Weights of a small transformer language model.
Architecture: RMSNorm before each block, rotary positions, tied embeddings, normalized queries and keys, capped logits.
Each number is 128 + 24 x the weight over its row's rms, rounded and kept within 0 to 255. Layers, rows and columns count from 0. Numbers have three digits each. The size before them is the row's rms in percent of the matrix's.

# o: layer 7 attention output (transposed), 128x192, rms 0.0797, rows 124-127, columns 0-95
# v: layer 7 attention value, 128x192, rms 0.0877, rows 125-127, columns 0-95
# up: layer 7 MLP up, 768x192, rms 0.125, rows 0-65, columns 0-95
# down: layer 7 MLP down (transposed), 768x192, rms 0.107, rows 0-64, columns 0-95
o124 100:087121157173113106157114112116105154071107152140141149138131136122116137110108110108134149147135142115130124133203163149101181103132115118134169181131130135119120157077134130085126134168144080095146116142164107097139118107155143165109085146141161101156115157132104118111157110136110123103
v125 102:096124155165140161144153115144094078140123126133093095077112096109089071123093122112137131123132152163155160143136138103120125109097120149129092115126120176122157120085065136130134128125109116106130138145157132181126073116154117152151113144102110177172119131143144127121101143125077119156
o125 102:130133142089123120137095154124116122121158134093127123138075159115082094124165144092111150114120103132142122085155143148118129128188154114072145155153114118099144135136139115130109123075161141148108133090140086110134114098139076097109113122121105140116154158164151111107091137163127147169
v126 093:149129138101115180137119086166111148103117125126103116163115184106142115142153100109146116154106115091156158119093123148148155152111147141107100099124113105133135162122118167132143121135166170123142138112123135090145144127119110100122107098153106080135137125118108143118131127080100226134
o126 093:097137104125172119116127137146150092128135105095095116124114091161144095167119131183140090134165180127180133112118101137147146120135149143160113143139098120153145090127125138116148159147100094130116114173118157123097131143064137144116145138092153122138107103080093115126151122131113117162
v127 102:103152168121130131165142137116117108152136116135088112141102143089133092116154132111137153185122158132126151170135109118140131140140172123165159114147131145102133153121133129162113128134167101155133167103111163151107117140095153120080163125116076149128125105101115114109130120109115160113
o127 100:123131103167166099059122122121093143153154136148118106106150150087153141156157103117133138128081118129155151129150147132125106144136165167081109096112132144087124102131109119135163116113100098117114100140118119128113121132104134161126096132116127144127173130159130119132096113124138109130
up0 100:096154125113130198140169142151120111166136107160185127127133118137125105115115154163138126100124143136127164123116131150136145147109148120127125166062137123158138183144094145158100159136143109123123119120120094125134134123108108149156148134158095130140110119100159147161122116122081119129
down0 097:126163151179128123097104113105137171070151125119126125093146147129114095127147145086120161176114097098125151102142066109137094123148122136126161076140114124165144131090150141164132118162160132088120116143159148171140134114149147095119118095155111132128117132089133093105126128165124145084
up1 097:169149070130125117136106144113122145110169146156166133125123174143129112175107107135115133124082093126130155123122103142216116140119132103114112153107140152117086116123104153166125151121129167108145124102082140119153139137141088113131167107121140121148134163161148131154131097101123119095
down1 099:108151130135133152114143119084097105109097149108138157118124096118134115082120109119151121130132112126131145153103133085125168132113164176139075122136110152141135144106171136147118129126094121171138172123157172131094128115171159152137133100135158136158142108092150103120129129139129094129
up2 103:142110110117071169152116127083128125138139118134126099152142128063138129149104137157142143162174154100126117173140165116166116121123068158112134137088120143160157136148121133112124141182131148152146109146131110086130181126099133127181163147101113119113134110135094093124134133145128081120
down2 096:132118162152102126119121138155156147114193143132136150126091107085113134104161115104105097122128127120153129086107131125139110150154141150136117089121147177153123106118144134134127083121134144128129164074105116134167077173109096136132122078136144124106103127119069137159118140078140147143
up3 085:118090129131139138131071111103097127138162139082141106122081127133143121099133106152115142105169165079158131128099119146163090176109132137080110142118131136145092110094147168086122125139116146142097111108135069088163088143103119119117117092151103136116095108126107104116142149139131109143
down3 083:130145123112139102166139106088116100079130129113145108126160155127131158142151160072150146105110098123128149109181107140134196113170082124119181147146135141138140116148170127129159096120147131134133179090084152111123161138146134164080123153142108164140126161107122134161142140107104103141
up4 088:128154069131129155124133112086106129129160126120094159083139141120123088093122142106192085119160150119146123126131104095180043143110142118154173167111124136105089130109148119106113151146112140132125116166150117166107131111081117117122109148185123157174117138156092124145114131134138085110
down4 085:181113159152155100159103109128155144141124120136157199138113143182113124113104139114116126114116124160117121123135168107100126141083148159116151107134109132130119134129142129134153132147107140134157104138126134100129131134110138116158160105098116108115148143107148111126142154147123154121
up5 088:124108134157174125114104141085132158088152099123129109115150133155114131098138105138159160123139104125135070142115157118132138099109100146113138191116137166132077132092114107121122123136148119132120129129138126132132136134103081121125171105132140081099098103161106137129169107125130104118
down5 088:123120132065132149150129114150162166114107122130140151117084095157151122164148117101100097147068157094103118106117096119102118110110110142104058119087108114130165145135108143131114105152091152119140127169145141125127107099132178161181124131110117169149120112105155123132128089129166156141
up6 113:118140110163100169140117137132111132129115131104168127094111125117086144113118150176141112127091148115121130148119176059176113143078077120102110152137145140131144155155102149121102166133118125117120108139094097093144142100107152130141156139152146147150129136113127135137140115127129070141
down6 106:104103113136124124158151113158157109146000152152134150120160131121155121135092163143115147136086136136093156126153179105119097083095124123114140088137168156084091143138121108151130124148116116150106126124129127131118135151123139148141161105100123156143094111131092124130116108134151102142
up7 098:135112142139096166163139130117142103155148140154160137145111160099125136094132153130104179099173138131093102125167160110173120127130081134155132123126136127090071126133129146133131167144134128146126129120095126133072143107114098121122122166084097090151133132110120120152147078084121122155
down7 097:150136093155143161098082108071130158161121121067131173162090133091118147153140095139150085143153124135147150110152125117142142149154172099096102131151115150100161152147157119148158138124164134097145131144124113131155103098109116133147086131128120182147090070138144143131084125118095127123
up8 098:128148127110117152099139138151133133117121063157129129120098109123144090122119138135137142100111115122099114129092120102159114119083165155154153162103105141104123134128090189146147104172143099165124080135099138139089127115141098103120134115142112150122121149134097145099116172083133148126
down8 097:086136161134126117144119123149122109108091127128091109104115121110127131164126145150119110154166159150119142128158160168140121158083163123111121125173128054165173101133143152111164139126176136097082163170152113128134089118128110127098124124120120145119142111148132089166094120181112127112
up9 106:107144120142135130165131125113119122116136087136124116121135160081064132141116101135114131108138125107150120146086154109131132118083083110108155146099138105175153144124129134126102139121080132149131112144097098116151115118114143186123162119114134127139154121157137138092126137135134098148
down9 112:132092112131105133156139139118106153111144144097136143102091138123108102162162109093067120140087152125125085111108153178142135119078155155127120120090078140118098106144149125113186077105137101106144088153146128136081144158111136109111130136107133132167089154132111105131115140141093114098
up10 103:160100119105136135134107152122096090165163093116131142145123097087119141184103108182142124125132163110099143081107160090119150191111137168121104118126127130159138116144110129121099163181069143117119085144128072107117146118103119119139151070141085146096122099136123116108127135131175120089
down10 108:105120143106103123137114147145097136114199143137185102100157119103122132136136135150139116144133117127115153141108111103114090136123098137120157098086123125074123153156111154162107135148140129129129140123140127123096146114112170120128112103128138145159121106112125196115102079089144101142
up11 101:134110101113131164125138183120150098154146131121159114160081156141093131128115135097159118127126120146118107096124138130153103130083151125126174149097130134150105185128138132143114126156093095132145145132114139158137097104068131130130159131115090140118124146144120126156133081126168099078
down11 104:125158101144158094123075128111089172127100163064112114142049115163132136106108132115122116129111110141099114125134110109134111137157141143115107116135110104124119156145135098142152116117111145135159146122162109170146178148149111107138165146105128153118112128121116112130137077120137150082
up12 109:117158108142106156119072137113104107177163116112111134098135176091159123141150153147152134097106135141154102157116142093149151142125135127130156127112145121099115110121140122117095136105123111110081108104083131086143117089110122124149118130112081141182122160127132131103115121122135104139
down12 128:117148122121111111152104129134131148107170128100112135104128152102101086126129133167127163117124111171125123133111113148169138122131108136127131141134155144127135117107133125138115135147104132112126093142125151123133133112119105119147140154150046105186131111102140125126161131118127116143
up13 093:120127106152157143135085128102093105135190119157138096106131145133183122161120131132120140136135121108144107102126112126158139126113116095062130149142131178127109120116124100143157151132088113113113120106087106103132123166142152142169106150158122167142119124143121120091100126097120096142
down13 095:132104138091126125102153146167108102137038183104108141126095124140088119122140159148147114135133125122104125096113125159143131110139137158138122137126099060091126146126120166106100137128121126094072118127125157113084128188151131139080085122147120108092199128131130165115160161169088119081
up14 094:092106108139173176139098143128151115148136108087128102134162125095129113150182108166135136129141116149121095175163111133140125110115106149078165124142131162117125131101148118110097129132098169080128150135095140121112129137103150126153122175112131092184112138142131090111129133111102107128
down14 093:161094148167105133116139123157133157160128114150123150126083172148149114144159171154136158142162158130115138103089145118151143136153116143142096125109129076071150153149155131174132141110154169155123122167133146174158137102143116073107146110142155130122127081128142119129160117123151102122
up15 098:099099129167146138116096139077110116150149149104154114109155192103148129135173121134178186099139125127071106176152161097129114140093122131161104133109163126093125151125124149142128153132139144117124088142137159139134158076153134114151156095129097097150121125149096138147119149112140114120
down15 105:127116151076153158133119100114154113143140145077129147089137084094201084185178133139129115130081110153106133130160146113119168102138140161151104101142162148147119112104143107136094121111114106119145085136136151139142150138119126138180111112159107140163117122114097151113121109148160157115
up16 100:067143099170125156146118131141118134103143097158087125137142114124134141141128129145108130115124151125178148165097098120132091133115097150135160116115124124147146135115114132130108157167100116132130150123050125123110164100102145118111154133145118109123133138108143163146088098117115068121
down16 093:131158150142120101149129115137151096125115095173108120133105156123112129137144130127081131143114132155075138109106138162115161133118132111127155134147136118122089121072122114085143092109107147101164138098101112116168157149160065170121062141155140130130102111139125119102096178107133122093
up17 094:151148157119137124145100105114089124133141120131147098090104146124157136113127127111129106139108098133124104141140177089128112165131117168124119131105140138138103188135119146127134118142114137167126126132123106128127146133081133120111111117108147139132127135155094145154151084107156111092
down17 086:139103134135123105104155132131173132184113120137081106160131122126102135163126111136155124117100144111140107134163110131156144106133118166112150092140135126200144136114139164142097135117114146132136130146120103142139117124174161117184147123143100124130116107170137119139111056144079163189
up18 095:121136134162099132147117131142141125117128120128111106136143165130077113134132121149100131134166114155100125175133134089115121121118116105102134112105117112141163152154134111142136136164108085127127088135111096151108123108105116114100142157131137148123108163157110157101111135088142141104
down18 094:096116112116189186097117108130147111126073148128123157092152107162146094149152133153161110115090141132120131096150142135155132126129165173134086147133149137112135088091138119080131132123143125146122124154135163104135127153120158133151148064115144116110153089128136092145118109132121117138
up19 100:113132072106156113141088131096121122127129136135142120126099138104144114137186174157168087079126140157128114172131147113137065141120131135127146147122128113107161099125153172128098143162103128102126106149126137114062151093142145118114065100149145096130133108120131115129166136088113105123
down19 089:142110122152094124117148102147115089125131111151142136135142102140117157118106106105130143182082124101143162092138124146141126131107158084118072121124113131139138197167118104164139138143093157123098166108090144111166139164143138124136166128139139173122115146158159158159102088165180157117
up20 101:117118147189097141138141185194109100067155109128141116130137144092141173141119133087156101121140130079093084110124120152170105142123143158135113121041137113143097151116103140110115130125112085123128158081108105129137122129108123137158151101151120115108140127089173123140098128114138167093
down20 102:167128149152147123147145136131129134132135107128109107123137147136102112114107107106119130090125103099124123163145133177114110135154123116112135112108106122151077110116173176134132089092113124111116130123108106086109124126143107118151171130131168146114179138129110104141088163160156135087
up21 103:148121150118079126126087122162170118113163129144145099145115145122101086123144126134133107121099124104088104116156131119126089101130131143069166143134108133167108154134072171170077117168119140150128127120102133140111130115094128129116132139128142135135131117150123081107120105098135159082
down21 106:130132148138133105128142129115139094151095176124141072091144142113144156140149126082159119143120123156092122140092096149119174139159130149098177141112097095138130108103071123126143065143103145156163114132154200123133103114132134107108123127128136161130172118131166114093140146118158139113
up22 089:166097134155108171125112108132113130115131121147153111127089129087121139161132168143160146137166126127128126131146108121163120136110176161073138144092116172128106133117128142110127138134159160098098127098128118108142136119081119126155129163092088147107134182161096113105142108162142083101
down22 090:118126120107122145133151127134128160150146159108076132118105081137122163121105093143117166092105182120116165094171117085136110122115149097183138106158144159106103168122136117099103133143104145134115134166133160115141121153111108110148156141121122150100098120117123092141109128165144125127
up23 090:156129158151163188107137153148125101140150082113140112132094145085105131103162077124141133100103137124138115136168168146151107126124130149119110155156146190122143145121115117124121174130150152129130127101134171123156132117068121094171136092164086123133179117111123103114109110126137102113
down23 085:137106156104097113171134130114134153117136159123107119134145183166106120122128165132096141118111121121126094127101147139176082124134177158141151161099119104122106157140113099125140128161092118111131130145105162169102127127138108151095152098133148143148096148088148115127123149141110127120
up24 100:111147100139094124175134129111172110119146108099144153106115148111115152132157173113133118119182129101102139146126138153110097119092091127155128151109166145118124131128132150119144120125131136139052122130126100114118116117143138161150168164127074139135133086133125126100117124095188119138
down24 102:099131148080123119128157131115107103117226190108104087128133086121126106128120122155104139125176127111103146124136117172058101120112120090114141118175106114111130114109139133150115098091130113144148108102117133158087135157157126153105126096149125140134103129145128139159134111077117098147
up25 104:141099120133122129147126160150152143118135131141151143142132146067164099103117147095163183121072095108111157116113176118166150104135146126115137120122105128130143148084114152145138163091113123130133103134095142127105146107117117128137115125129099155137112156142119126127095155149197109153
down25 102:143110139129119138152129153150119166128109093138118119120108106084124101111139115167142084114100149104123100117122101113119141172072108080141122132127166143143164150120153096132138106166137138149131167114134149138129129148151111096157156142079150097128148129108127161119114077103097146109
up26 098:118103082150129146161095111153137112147145128115142130133133155123080133116087133143179127136145163118148131115133145126162105140131117142091125167109183132145157154131104139144112154121116144147134108158138109162108150123115142141157127123085097151173109126126112142165104069136126112092
down26 098:108135163139135132104133123126090116118146141124141094110093106133130122118137119105142146154168142168169109083132117151152170134132178101132123138099137158220118114135123152112142133129158153086142138170107161117113121157165111130140143130144107204098129144106146145130154175109155139131
up27 110:132125097126096120149169118085149074128168080133113119122143164103140115147115140154124127112077114120085128090137154078121103159117072112128113137090119143130142157137141118113141119157091131132157124126136127107094149100132168131176133149123133108151131121130157154122080120120168132108
down27 109:185147166125207123137107142133143131106066126107123139107108074143131107070116137147107116121147098113142129128153130122119151129148115145111120085116148094154131071093110103115088090108134165134130156120141136113128153128105111087129151161086138149126101122069129122102154154150122097125
up28 102:087104154151108143146108128124096132124137149146162124102092114155103152134125130143149141119121122121086117116128111096115140187103111134095126093117188144121107148146119139159132149143086092138130119139131139092133130125132136117141151124120132121087096130110105167155114088085221148095
down28 099:110123164147126090145091128138116152148149152168135112133116129140108114141094169060126125155104125114139187136146104093102115102142073087118128119187115128150197131156120089110115132118154152102142134146174079134139111130119143110140121158176065149114077150166152136145093141083117134133
up29 108:140118138157122157200093118113140117142141107106128131112121186114101127164140161168163124143119149164141096122144119126132125113098069163097117147106090139170150130137112154125135109110135148139076117116117096134102135120084106134119137130128126136168120120163138148125139143119163093105
down29 104:123130084134140098116119114134159130111149155144105154107122149136162105157122136137179097115110100101105114193129128111128131147135129174123112109167110137129161132140113150114118084176110121111146095117149155143083105169126116144108167089124125118141114139162099146105093134116116094154
up30 100:144100125150102166154148144088146139143131097162130131092113111130112141123105128161112137110147122140106144139134154122134095139105137129128115163116116158113128181081111139202158119148093138147107101158106150094114137112133126121126188130106108108104147121128128129159156097138112117102
down30 098:107087092136153083107138120146112108118133107144146119151112155120091108137097106092155132150124153098125150124119091090082171115182124124151127144156110122094155161116159141128100112125083127142078111142124169106122100128144139107145126133155145139154139108097146131138113140113097126139
up31 084:117094111119092143142118132120106171078120109140138123129133164099066156116157147078164123147112116154105107159110131117122122109127153150125122162152135135125162122081118167129101162176149126127153137146147164138120127131097147107125154121105143106115083118116113089142117063122127119124
down31 086:132150109122110108131139146119121104139111148141107088115157104156154119126114131188114150091133128137162193096156078136132106154133123106108123113113140156117110126141114138126167091127151134108119097112093105140135138097153129149114072132163134152143177104131121178112096168158097112153
up32 106:099138090125100164134131093101114119150162145144095139100147125127118109139141165166151105146120159106158132117151126073115080115097107147114134138133165114152126152134126115127135152115145130088101108180089136120134122162144140144179140111133113171144080127138137100154126080156142068116
down32 101:093117157141161104126115094126107108146103125095112170156113117111143131133118126159150100137112134125120144128121125157062131106125115152125119095139139138123186143103141128111105103120089126100127135146136120134098094113118142137123134127155103178120110107131092164124123132076150124158
up33 109:076089119126083098108158136098155135110146099177155127102142120126101189116181119136135129141132121149176137130121148123130131145093130096134142165126135178133149170111141183120135144145115118153093109156091152105148144095109153113131118101093096128136128109120148140173104114106168116128
down33 114:099152119110126091112131112116145104124199168150166077130130078112195122109105085142132130104176125123120148111180125149119130106119142118120123138133144148126133124149094134130113157143115136133112086101068124088141160123093160119151133105136083152079140132111133124124107139133149113158
up34 087:139110096171136121164091144129153127141175145082119144134117172152134139094142120134183157139147096100160120127107130097143092164130132123107157155123115149139073157134128159123127140104137126132092103091119101132138129111112153141149132111172103132073100105136127153146140152160184131140
down34 083:128113126127143121170133111156107115106118130100112139153133086136128092137121139114119135149112118170097076137129125124165115145082133151212093093140133109103126121137124102112159083132099156153157145163132120141111134156144131134087139123131139074106126123139101099129172095137078162138
up35 103:154121147144080137183132127131157133102159157166151135092088106111135123125115137164122140165088108153146103160102149118147100157127075127096132131119110138127174146081120120119140168147100129119120096144153136158124171132165122128117151116154125120135125089141074106072140121113153108108
down35 101:112128174132153145118130119127109073144140129129168147081129152122110106107106137132091140149084116140118134144103127134122110110131125120119128128163136117094156118110121151155173085105085109152144116144132119162121140126164108103106099173121161134118149083115127124156128156113123133153
up36 099:142105155142109137108124113162157129125160121163148138105144151143130130138143165129164131110089157143102139127123139069125124166135138114132131130116154136152095163141108103176142130137168136103134111114153151133095125103134136124095152101150144107144094141152127129074097125116160125103
down36 099:105100158133176124089156131112118141140131112095129139152105114171157127145129130122149087151153130127127148084111117171114156118084127151134134138140123118129120129092121139087124143114151124130125148146131093173172110182123133088103077158166166093134099131136119126115103134142150138145
up37 102:132123113156109150123102119142180136106160142108168140129179125091119151091130155126171121122117110142100103107132132079178052149143126144118125146118140146145109182119099141125159134088145131158096107137093177108138108105114103090147180150144096110169139123108120132139121148139117111138
down37 117:106149169121117152109099138096085109100161158098092121151134101191122124124159123168158151150111136127116144133122132139146089137141125113120094138140183167124155175098170067146164135077121131127132083153123143121137131128138105107153145166145125139092131113116157151111121110143063135119
up38 094:176122128132100136162127135123097172118133089139119099092171132149157144096102117128105136126117137085121116131108123113145141131107110109144105150124129121120118124135115133116149167129137111161102080123087131116145153115154135118148125113160165135130105114109095132181126123159117113135
down38 096:146109146116106123163090104178150101115137161129161160118115070122098113140154161086164118169131141137124127104086105114103113166101108141103110136139085119120126110112131131136103162103171142090147098098153112115139122107140142123107155127145108147096151116110118144112144108094121172111
up39 093:157132148187121084147114128099112136122166157174112092135140151156131148119126084089136163145155122122091125147122139158129111117127130126111107160128137140159132180060064152145133160115159120094127106176139146102107131120190147128126114158124159170139116139147091165129114090098123122157
down39 089:118110146171083129160112121138131098098153081114096148106178122171124137140146089125090104114163135136165142133158161118146132173126123119086119086130103121129144112154183148150138117152126121151120163091136136142138144147150151158122130133137154103087170112098150150152077127131162127108
up40 105:098112135124090168133133166117134151119150106148135154086182145110139122130161105153156108118097079113131107158128153093118148136103091109149142147114116100111103140097124164161095102115095090169112107139129141123112176077147122104143157118126068130151123128128156150139137076121146123140
down40 114:101170132136153172101120136099170138128219151125138167105133139117107167154137137137150118097165118125104123139124140109158131136147130131127112122143129142141165139120086118144082144135160167122128109160126136120118170098128120129135174123155100095079129116167151134119104121113159154154
up41 102:104098156121110142130119114103112092101160122171133105058126151108118139084180128104152129082137112118104111144139069105115134143088090106133139123110139112124138138105114113083090151145104132172123089143138143117121125105131123142132188128076143140186121094126164143105110105104108114125
down41 100:137132135130142113166117114147115150094146117146107122174158101108125116133161131148125152131156172153120141169151133118106123080157121108149122110096171169092181119136176133138115100117112159131138095155141162104134158109121156159130129078160140133115146090120122140127145137123171159099
up42 096:079105165149083115128126124122142111120128159161100070098160161074138126102118129127101172149105101133144105148090127138121139119098126147112168113086166126127136161130125148135109126157146101181127119155133081106068129121125166120101129118146119159154107122142125149120113129120109123107
down42 094:146130054075132118090140159118129123072109152114133157114116086131115118127130123156100133133185114105140097119146128138156115119136124145137132117123109173117123134138117109157121083092112131108146145134137151191184127167129115139099182125126102111106167126145180146122129133153147064143
up43 107:111106123106143108119122119081169120167161114124147167135157122117090116139080125171127130099146119102114122141131152115107121115104080119115152134100139179111165116131130155126087154132095131139107111171149116156153168148104173115165163095140129104157138125147130158169132093127155111096
down43 107:098080150160116111152143139138112125128117129144133130108095090112111140161165138143101107133137137104115081138112145132127118112195158110117111149094106119124154136163108073113098150124136104118120143134135171155082089161122112133153129133143162092162127163125174132127108110126146138127
up44 102:156078123140102141173160128097120137147153167176170147135154148126141158137130087171106193069130115138124107161123170132139118165116135125135127139100094131159112148110160151172125164156105122168109118105135117097112120118136152150155128151150117132145157123108104140153109080087130112112
down44 107:123141082119138137139124135132141122121134093135162099082182117168126133118140144108094130085093117130160135132176180091146137136096119127149100145112107126127101148093151089149125122122146136161117099136130076122117139139138131105127105138100165172123123182134117113143121127166061095125
up45 104:109113086127094162105145120057098124123123105157131129112155136107129177124140108174143164086131149089126164151128153116140143133093147125125185184148141138119158174101107130158135147144139122134105131142148107131112157117122158119132180116134091129158118108150116163129132107117142152091
down45 104:165169131160126123076126119131101157130137132124149121135128145101113157128136138098128082084154106129135121180111161123115117110168101126112151119144096132087163077062155128136129148081128105177097115141117159111092119096104138127146099124153144097112159121096155115097118161106138142123
up46 101:096103135178115165158120147136135148153130100137126140163124125096137129141114140155148155097106115139136105163079131150181104159123120169124120146084126125136117112114140197109120158139155106156100113116128090113118102146123142098150089112111129158123093100083170138113131128138140152108
down46 094:122098155122132167129134117121112111101052155116133138121103116122117100104126124113108146183135127109090109127139126123104140119106173105091128115137104115185120123116105119126129114115127124093147134104183148167144141138165113125101109150108132170122104139068122129115124101112132096089
up47 097:167111128145139123125122166119153113121167141122130105089137146142127106132140163106130147116082093112129130124186134130148147133162135104112174146135133100154106134144074133165079141098112170103160127119116133161118123126102121142130133122095143189118157136134111145049141122141184119135
down47 101:085141110126127128121106141111093124167171122139156124127161132114120169112165147067152155119124115137113140113134143101094101081150137159106089131141156108159159129110130127156160110165173129146161122134118107126103124171152110155117124103146141126149140075114140117156130147128127142161
up48 100:137117153136124108123125135168156143124129138150121147108120105108070122201149147135118105146115154138176106175099145142096116103116117200156144112080103112135167139092134149172130092112109073151111123121106122132111092097088127111156166140123079108180148106147151122091128134115154121124
down48 101:121158117119124120110143124112149171131148157094092088087132136111116111101145125144110132065130118131098137135140087132121112132139110105112147145118129098142123089123121125132108140116113142137106121118144160156112093091140155141114116141101171126139078163150151176165120119121181164153
up49 109:132149136102103112155176157138180127144150108170147128115131116086125142132110085169175137128154170149152143151129137085128107155101128133158138109120159127150131201120098130130072135105091122150124113141115135141095152106139153162134174105104154159126080085153160141146090105140159129088
down49 107:171144101107138100132131152146113126137147143171146160090140109095130066092130106163154131110118140116073107141128110108106126129130123095146159146156144128122133145125097159081141115124171144124102085122074115143123153101130158154181113123090136103125141079096173134167107176103091140118
up50 105:096112135127127160162065130133126128100128141141131115157149150125131148133140145152162158117062125121119159149142140117089143122133100133090126180127166146133152114135115140156099149145137121188122074122115135104103150076142177110123161086099127113097088123112129159112138098088180121146
down50 093:123136106152114100110090147125115144135136131103143157130117146124143100151135136121111122113145158146121134111114134172082113191165140129149125100093111118119129132119111129126085153131140137097090079121100155094096146099134141092116121137138062098107203148109118118175134150138105135149
up51 100:116154103134143131118152124135141129123130132115172106091134172129149114169126111141107123113127107084098134172139117125141104102124122130109130132133136119120152193130119157145102149096097148169119138140064153140098127100144143138133152143163119154162156112127115162150160104113113081149
down51 095:145125131121144100134137163060123128136071113143095144093156107135126141120117134167135115145110120137124134081071130145138170146132138107137129137105126140126146080137161115119158098177126147107149135144163130133156151117126132127127146158109133117109110139090106102094102140153125120104
up52 091:117065111130112118162099177161198127107128122156131129143111152115140132170146146125105153102089105099152103109099084107109081145153121133093147140068107147131118118117151133166111156129087091124151090134105092161113135176118137111161152124109161119122134140123109079133088109130127145107
down52 088:170133161163156117110125143138132086132115109129129114107090081116179168182093186138087067146125122108139150099136103125133132178130117101145206130113161101129156119139110114113103122167105134106153153094128136091127138115132121127095154151136087130107167160094134144128083143176136150153
up53 107:117139101137117155158145109147099116160127110119167169141132151108091164118170142119120136123126130143146119125087157128145112133082158125158173134125144111134117143122106145163090092168142125171134142110067117129140137107122131081130107107131112139126154138097121178095120140114156129139
down53 102:149096104121096083171103114171137137118110107110111133139097137087131132167147149112114113164147117162089140105117153174152129143105122127149162137103130140108129105152127164096126102149145135100118135121132161155147101145145139144090103162102104131090157129124180119138134133140132111111
up54 100:159125152108124156128139155114127103152125117127115099109138126103100139157163121165128163094092114132159093122122135100125096155129108117105094104071146111131153150135082154166125102131143156150140097139096150162126134126126135124157171118106107120118132125137111135145111084132154161138
down54 092:110136136106117093134143136147151127118152120155146111127158115113091107102151130090145128143123123109135099115152117124133167098136160118175137097169154125142132110154112175095133136085062095107110115143153124125153145132089076153135141165133150116125104149104164106131108133139151122143
up55 103:151148131158109158124106162169159142129151128156170104113144115076136141139108147119114139122121174166079085154064147120154139131120129160077146114100118139153145142136108089138105143138142139107141125172174126136114118144106139125168130119105098164159086146120076081089058125093131115139
down55 108:121133162156140115104104130186090107109153114176083144113105140129141151152160167126124121128104104169113126116135113102155125101115121118108148124136108120125109102153132148136128142186136112113100151186126135121073174134105112176137116121138112126085156135177117096142108176112119113161
up56 095:134134118106108105131158114136141110161144090162110095103107117124166157088133117142135138102097137121143140134110129093127134165127115108113162090146111136156111131130137137119130154124118164126106160124139170135110137074122131166147101118181092150153123104128119112075121135143190111133
down56 091:126101090143145072095111123103152154115128140099073173120143113153132145129079094131126115105114128110102142155138127126119159119110155135104097149147161086124152123111146109086102093173151115156115151151096129126149107134129106137134109084140168132125101138159115140101139130118119122126
up57 087:104131154101127141177131116096108138134149099171153129146125136109106142118122137121114111112099140133143138182112138079153127160110079133153140156180156136107093106084107127133131107126165167133072131130111165106069094100121119117142106138126102137138112114095098155113102118189127144104
down57 084:113122159120164132105125117136143131108111132152124119145116115125123092124140127136129126155153105155147115096112143122122150097107151130088131078138089123179155061132124164115144162126153111106093181153107116128144141152130127175127115138141116157121184167165128082152119117126088104126
up58 099:097128154106120133140138131108141137124149135177152111094148148112128117152138140117103140127077115121122091110127104139163082108167157140167133135104074121142130109070126139149130166117078082151149109140115108103112122098118111126098150134110122130133133135120145113137113138101130154104
down58 101:117178126123155148133107173154125138119145153137113123155130090127121129086131143142196131160108130139128106133115135085155104123153126147119106113084129102159114170139142136111132135113120141107153151110101090153159099095133130143102152109111156096132105118115141123074160102143124171107
up59 108:108113123113097140123129151129126113120172131129162098136151141124121128120161159140141110101114111158121118124119122087136149182142135159095137104083129155123101144105073156146116152120148105169093094135124152112146117132122133105143146101152083150100128174143117190179177101109153115136
down59 115:105084148113131132114141078109103143137082117097116095167119179119139127119143177129137150129126119134113110120113138119123106122118138137140136137135114162113115116118166169102136070144128128137154117112126081090132102141134131122089131110125130136176136162139134133157083139116088127151
up60 094:172154144164143129134150162117143150113150112141154175115134111112130106092177169135152155073125156146122138176062205135138115127119095142119135150107136100113106135087089120119114147145097113126111130163157138130098151123088140077121112132109097127125123136141132128129068158110140080137
down60 094:149130120175121157115125133098151128139133151177180110097146070149131203143129075148127155142142127153103174127123114125135156122139128112152142129134141117149130143141122152121141144118111149122106122156134107109122135122155133097172118084122104173139106138109120123072092135123130121144
up61 094:105128139135150215180111116130109141111123082118166124138158136127113167103148156150138159145128122084097183111131126138118142143120125136152135152087144139156158109126098123175174123148142116163084115134144104097126125124128140136147160142099105134138122061128134145123108095135117110153
down61 098:113113156068141136106165110128145128136126172138122134103089097139142174129142081152134121087160143158146106114149102099119099140149110146127157106167086106127146124134157114084112121138139133171101146105160119112104126115110137110158130129117104134123178156138189104111134107121138127156
up62 105:134159116144106125177118109102134158129124121116149133128181110083062132148121168140181127135146159117070129122077169098140125131104145126141158146137111113167156141115083144118105140163100096091129113108149124176118161115082144160155123153126110170154116109130130136119120089139134137119
down62 102:152130142124141074130143120168138114121124128163133134121102151149136140147104125168075139138103124147138093125118108141138116104121083130150115133117164111133146164126109140130161151162116126157117099110118113103099114152140120096109122068166142128136143159102152150138126140109167134116
up63 091:125140113143135109136097126120162163129126130135173148119139156136077121136125136138144177112107096118136108128125137122125055118109114131101135136113125189107166149140163158184121118116133127142107134146117082150145152120111127150126096119106078124167062156148138141100110122129139112148
down63 084:146190106163125113132145104103118093125213148160119135115109111161145115109127092090161102139173110139166113141095117113128127109113150112133125097156126118138131149124134078131133170148157142129142111136145163140109108120153161112116130088164168122139116145095082162149157116129102157121
up64 100:169119063114108110140122127142165129115136085143151084119130144129108150120115099160126126124125102112094136118145153138142144144143135156121116125103137151140167159145105116131139128148072133126139159137119116129105129118072137144096149116176108149141082131114110130071115130117122125120
down64 098:126136138058112179109103118149127100155165101139123179090113109120073149162139125149148120131164096150090110127154133133109147135107156124117100121133141137134095140106109174119129101119154094152091117152116138139202128157116096134136105091113192087156126145132129088142158162146116121133
up65 108:151134103147098118133121127140140086162161126136144121118129096124146104144109117142111114119085133102139088121125141108124093136137144098164109107098191161130119130082140169152087137140077092131140079112112115116095134126079154128166120148104148118095118146118133155131099104133145149090